Weights of a small GPT-style language model, trained from scratch on English Wikipedia.
Training: a variant of Adam for these matrices, 4476 steps.
Each number is 500 + 50 x the weight over the matrix's rms, rounded and kept within 0 to 999. Layers, rows and columns count from 0. Numbers have three digits each.

# layer 4 MLP down (transposed), 1024x256, rms 0.0407, rows 612-707, columns 64-95
519514440513454546437568416444491372483428542480480538465503451493554469449451428500559514554569
518563505492465601559405426410447412489510584502558500511529447501518455539511525527436474576484
572529422477521542507481514548505551538514524496483486511466519507522522517463353553460601473551
502502517512493501532477514532386470505508574439515580546481547588422520453507553448451482553481
435541499513600563510415497458526509513497566516533493501570455456531510444448414495497522517516
515474584480526526510502465481494472475509509389539481496503586481457542519471615446543524523485
509464506440467381501552511506495606476485546491626508482530506530542494492527482515487449565435
461381473511503478467570495481539454498519548489509413466661511467493434461591579436347507420520
517557464449548492535533530539523337490509453454409523473442526482482553580521551531536447357498
470514512505527447520535537518422518538471547421473520518481494517459456544430490496504496527514
457514536522526450516456429580465498545456502532544500513497474461580526525513545572582444508542
485511409505492487499424537438505491535563443483408475629541443479488466503404507456494487475534
415564548549455500434489520479461541509514479372411499539561549549544475375440475484521502445508
504516458489551454482538517444579460518657492422498544491525506374465595460460508392523531493523
437429502508581615474435541555521488535573416537539492556442527481469493430445459528501545502451
486515512606541550534393500636489508480480453555481550555463497482551453516522469485511578497561
566508540540477610410509426421557698439435488585463550395543574502481517506518509515469461565380
521462484503478465537446535466463441507503534484621537527474621554453481491481441503432470492484
537545561470504500474485458495594506446539489471508516427423498415457598580557495466449419547569
545491555491460556569483489490509475537513537447469482443522488535531532587510422472536464515463
567626501534504543580562478507436536473547406398462463515455507512578494484505467542611406499480
512532466383436535497531447603550505529431478503376454532416589509429550425494495490523491462403
543462486389496513406462487553413572490443447413435485475573450483543498520535428479557423551519
602511483580427533536443435399570470548469606577483517488543482576446584459478506404621444536436
456499474445522564481491454485567496585536530438527508577511511512492504436485425466509482495524
335524496605511545428567503658490591619511568571510488543515418538517496507493456516533502489542
550505436480500482382524501642500455462478405498491512461613430527506526547575451469529457478437
484491454469483592458502494529452454485423605512465563453587408540531486373509482436551461566531
531496570460523466430546497484433479578558494489612534497488490493448461516609514539493543495529
470522512480533542399428501504415496588598527549454491549398555460466464534646515463504466415509
437533407499526444486565549505492593524471490409668481415549468548474485596518557461518526499477
474508466505451478475505489586532466594471366571460392503501561565493611508557461526519559495426
562515479503607371561528470563443514463449480523539419465542589448536449588471439447551510509501
534507467557471488494485466534528471446445516378585585420477571514520486461474504556571454493538
514536540508491649469542464546626464487560335507521427466394541491537450512540524516504500539481
551456485473484581510539560602538457466547550457462526532530585486519505459428514518510519536501
529518575549448654468545477513411455535477451511471492480532420549505372459565589585496478545439
494492463447533426487554503539474513548479514548505480495550529516517457516477542490463534435568
457467458410513548542539490564369509455431491540539440464558492522472490468498505485564503573473
485454545528500623418528421410512475533548509571443460550469536473581600420432471513562500500427
500428527489527407489503512533461556554488519478577468519450467484487481481441478464517538498563
522385521500454484334516443456586544448510519523505520436529526534545497483468508519531469492448
535498492493455384500476550494436511488515490469622513508523516443528461499494518477545533472503
507487563555424535404510492514472399421485546546499499559463538499557575483429455562559597454471
481506554506553498528440518531495509450538503532613459425415544462488496627482490509471506515592
460535427497487525389466501555455550535466499570570465438489490498496547537533487545516532536429
495567507457481629463574513496482532584492576446427538584493467386560487429571395572449559567578
508532471564381529588500561490408441514544424495479509492497498585480452448498493533547535484543
518467420499415606544468477490491532575487446460517450513550492519556519456424549458448434456472
501423394505518444370548486512452629456554477466460504451611448451474468409418417472438549373493
538589456426446582468399543400506512399569441543533451516471556516526501542594465490475480474584
446521508479503515494574550521516505475475458433537559475506523514516517481508447502474493493532
499514477548465454527548477468389527486550465478542548534495546553540491466566553553505521450500
479577419552483485545521465340448497574539453484510539507538544576493565490465532486432521535553
544534538527477371583551623475435524507508506530545559539504459505478470446485494479457507488426
548564479493509428507543485538554451547483581489473518516473474476485496462528539498456516562517
464494540548563514386447511548393470527462383500465484521366421429498423389471464507571596430545
472521456580519613517508454454427405453522516423559576442595414542403551453548412493506444467535
558357515533534442430589559570424534550534434502554494496539451498552485524521572531473501524522
402501475569545501619459539310427493431630450619482527525594492551505586382541541458354401447433
534601559475474522558539563463472476443391449542540468383552484495486485447488425476543507423474
481448544536461545416547476495480412525453446602484529548507441527524518553579518572572446466501
556432484491411564459546489451476454488540459538435544457502535475600512426483405537457529629473
459418477463439551405455577462532477489512578518531549457474538505518504417463476452556477520600
446505436611487503496507483499468511503453566482547548436553584422463476485519474551502482469465
454526488549532536433515497568415572470435554499375477594475479484530445494512512516392455518391
542476388420491531539479584385521596477416437445595467448553495506472487487431573488503505493431
530535480429508617496454526543534599483415499529392492517489490492497514479436412452552513499431
372535361535461542470488458453544497431466500566458486513538446486451530541456475444567518532466
424515394466446561476465532472491497590502480486515449498512452565447518446562447562594532496518
481513546519390235579464600527523548485562525456597514502606434439494440518495519557507421565494
460440514534499520464491471456552462522462523518547539483552449478432526487496505439573549426468
478584463511502441523493544507471527473484523479503486414545481442486523565559577488520511462449
508528512470551573528516492510499481491498526485581490475490461511467575553550533418510512512508
530464386599602504587534503487444525539512551481515573526466557549471556443574471537488511521470
472480484591474453483503517547524540462464528492513483521537489547547307346499446417518481501544
451557476500458459432418489547535550476465513512527487454489566577466563558508457394614425469506
447478435548517549476436522551494528559513460448597543529431558504430480508468571505575514444521
479440397534494596450496520508476438450514585545465455546468478509410538618544548576464517509451
449536514545532557492613497552478524510492513501434486464426535503514460464575459455453498540500
527486419504532387529420526522491552476499504464595497434416627472391477600428523417474560424607
560477556559510474530479564549453425490568500503527455491529464490477515514499550459391490506516
499557510532503446414487461538512400521492502544467418469459490551564512520468446471547566506477
486606416554459556453548536398484509529412462542424437486452470577489558517520436614438445497539
549470511465508480476513552437532434582539556440519467468505568541483507507540519489433542431494
452513517465507444449536518492501461488482435427544469485498616470556574459515547470488451507447
579567503512470470471417482553478430537585512459592507543539518452455508508432469541517544550561
498462463519509528396576437496543446459533497466446485559520522556481559485529485488530529465505
498518529536542548490511492515468455416474540504511517554497464524501513493428482500552530503477
525409527414469490455457520516477494521491534503505498528528374436473542603576555587485487521473
484463416559490455498399489434459491428578511512515467437582505457521552509493593484526468430517
546589532465457177595497556475565589394508597473605519491596445477533508531518499523519503531459
573539554523539543522482473588537505489389566495558520476528567522464558575472517449578534439478
461515490591570445569472487607460510497453458444578531547460463512489475516504503508599550478452
437519474562490455508518537530391516451433478498572510473467433530464514509487503464539585468559
514455458517446543515633453467496430590493523491600536543467473521526579499494504496497498565490
# layer 4 MLP up, 1024x256, rms 0.0644, rows 613-708, columns 64-95
426549559539479515436552504491526529528505525539443617534585438435435544475479533447526547481578
501401572494479531523473534496487466406497511481538499407479524466509451560437521522547530492437
575466580550513471590471510512539516520575441457569536536574524475471443507442368510504480608519
389515494526483545517496456489560525527517584495394596537560390513482455441487521454524501477498
462501452558546575453474405472558517541561476494542660491521584574454586478515504522502400444483
510534515493444453479545565533497542477539532489457536489532539479543474450541429514506508562485
504410496499546538541600480524484486461464499552442591481507529494442478345430479459572530490436
561441594589509565552627459561489504447559502447528417508523533414560478531489476402493543551443
499500511543485520531447607477543526398456573455515456542499498489491540516431498476479491545400
550507529556511481422433503532513485452506424594466512603507481444554539429546512424505497569482
581438583589440545607483487459483537509546465489521562609576500561434614489544488482474536514484
466500525480512521565506445552476482546553541491570480531487631548482542504543519503499547500433
533541510467481496490594551561504566487521495482549592509585558484538520415463493443520492440554
546533593496449590415473509408515518522460522482430505556590491425555489462500542476547440463526
534493497542476544399430474466525491563516494457417566573556544398478556477567442505522560508580
425422521523544499466589501552506526487427447576505498577484627520456458576443498406490467564471
605597528544468527463494520487482595550530534482407549601472566488540562527398510502502457467484
553575503601443524580485461489540511431473481538515584560495531579552460397509486451467543562506
487507517472472524504496437534548446444587489511412569469567482408500457472469489440586637432498
430497460578591534423585482506490504416415518422543599450559547408523571542529596502559485452525
489558472496523564562496509520563498539544562488497539408448528521517566548428494541525468492487
462532583425584473427561518534491539519524507553529476471459532526472553595559529485487456630495
494451496506459493552489470448512506460523458478522545476573510533625519515558471359493473502482
546474503414493510426533584449549553495478548499570481551604525499539557515521438445533427522513
563507548440447593557540605354530458420526497518428522487586555415572478505456534512559525463423
536606486457530541554495418462537502382467419555432467513554540482535511395493499460491487505357
449411508493551491530464555417475476464620475453479512483529436520510593518402399468506514542528
490497469535488441469487453444506477522555483478451628452494471520503495492474462383614495529483
495482548500513513388518531504497520544440573581452540547600414483479583591467520545514514574511
522437468436473503565429513492459537562543487498529483449490505465524436577510524512553518508439
586498532462525570619550506525551493513583427479488436509506569427521478460532506495485597521514
514485557468494441504480490508464480449554465526499468556529435485496501489510442483486485541530
564442468556552492457507469530526538516552519449473498498529575479457538470541484570526442578517
490475544575486477513412462489465406476412521572436479479527547555425587415493576475511524533504
483531552408462562560499499430454436506599384485442574456470476433473474475549442517512563502542
586357644554568512507477464462510564459538472563498460476526457487519506575513508496454528625496
484454463439514477502469548494589520528523470527531491434526526556552476534498481449496477488427
511523453420499560524494456545443444508578434439366526559540460398445508520554425539540418532447
473510558555515527525525532472593463393528552567477474537547536491514543439470414519517431576476
556513481480459510486513449488486476516514522528443489528429487507488565437506484517457471536450
511504579409516464513518499519483429487579420664493588526475533624543446560499333457630483555457
508531477479442498504479502472566525518468569540536478543620463541608526486409464446592472516441
496520554611489470495496596515479558481560485500485533512540465484475508505458569445520508469546
540392435529390560429443504394541566440456540543547512485648423515479553538478595416504485544432
512466524461519526555443513521497419486481579550507529446455486469463463464473489481537472473487
539479491490575492556504449443553398426490509480553618490519393475539494526546505460578612582478
591476506541451555450500504518520580486430517567549490476589487469583465504495496537559388522448
517464583440508426510540511449494491490551506541532485549494524552468527503542477508533474518493
525607550578562508500559562478538390459587492514398486462571545532510399506514432557572530582477
482513510610570483447597506500482518522565582573531497462490469499532482492420470503501558491558
496482504472514517531542471493523548492452526505558528493540495453519484495467462457509489525515
539463447524475476461485581457508534498573442538478532477565502482529518514454492478598528443432
482385510570442561548597556488564509472549499558405503510520526477529531493523405436618539639556
471546562561533604556584535507508516494444565530490480528566488489548588405516501424484491615500
482540571539510514513496531516501503490479527524520485479591507380427501509446483469555495543507
532410408548460606526522450453531519533551540470477525456414461420562563471476429549556453501544
513622504515564500581671507387505500396502552488514523566498680548544612448414546419518514473494
474433559496524480551519538482509533459473472434491571519532513419555402457494500530504521550491
460457523550495536632429493528461410407581516408378533558470551472516571431568549442470521498441
472439482467535447487520492511533542464544529478561492523503478564434483433491508496556510550600
526457645590555504668504462454535456470463484507537421511595429537561503495530451482475558558436
462484505578446538498532547432471492484524417596487562547571515475577491423540470438532466526515
487461497567503501455504533518522569558481472564439443505536577449565456433454548474550521575520
532467564561530459459432521470491487496471425562510508466575499409503427513540422444524479503469
489508442537462483474442502467533496462483545474387509496497550544432472494545439511518553494535
480488580524414507513472552561494470481515567498525553487484519529443491566460567545485482571555
507492524453577495635597533509500535426558440644516401509458494475534428485532501420559475591472
544499447453518543600450537380491508421566600480520439500565475478542485459510555369574564486405
513491536476521518517451448481607440509516526530482486459563530578421437464456551541479529563482
496539528568432417557467569444441558474444485436445563540554585538475566466539436467631563589447
507470461589486495497502527552484564506382582532477530504537442480529576566544537527520556535494
468499519552475486565492456468428519487531516421504510524503509524497518490462410530517471568528
552483425426486531505503535505529492534531433540476446441468447484526522523526413492490500495560
481493494493531557500453497460533458506540383530532469500526438551536486545499604580602478557434
536461495492577538503588497370521490478518491493379437449474505583595660496465458478553551458515
438555538470461526471545504547466463510536442496550541518516570561413482510433510478477495500605
457515540427518532551492489414533452455525525507435488565539473402489423539567454522452457443464
544496478475428544426536514462505561459504586571436440553472523395469488545552515532574566541459
446467486504569616473440471451527520519524456493439521578544455533424572517531520494594512539471
513513471596489551499487549463456488412555561440425528549505524501473588506506527426544539550480
573468469417486606530530567511574564491507457516454437464440500516663505523531463450607525481474
517476400504499491490497486490503525473536499514542534571539469532501527534539548444498476468443
481571604545523424467609508560488478409466514571573500437538363511507487482377447515635500565554
534458536545479519476522503511493502498437586523483521483521470454458468595487527501548485526464
487474549641506564565487515396494456511544522507544501374549537511484452391422474478521504408519
518521458557468505524464479455474503494505468526480612539477517540499421574479538515562543484408
502601502523516560478538494585465477471549521449484524501513478460502529496486468446517479594459
452399574436463563449555537569525470480506415512444525532516494492497460434406534435531473545546
523500622506556504543514466457518448487490494522540433465461521423563631578425486445536492517507
510483499527509447333532554435563475452477434399488509479525546555530486471506558434461488641517
481472552479493415561410551393533561513572546521561620432581452538523440386413443499611577630531
467472514551498528461497538536467518517469518549451515443460459504505457556471485506513376475486
542450531647534491534496505551578448519413575529491420520571506436501477516506546430634420591444
519541490588464567537488470483499513532446527502463598471445562472512517421443465564547431517500
531527475500485505496632523498593498469442562452505524545502459449494521540438447527524456580538
589432568529509534496544500528506546470427445519533462584511473504501447508407462484551510592531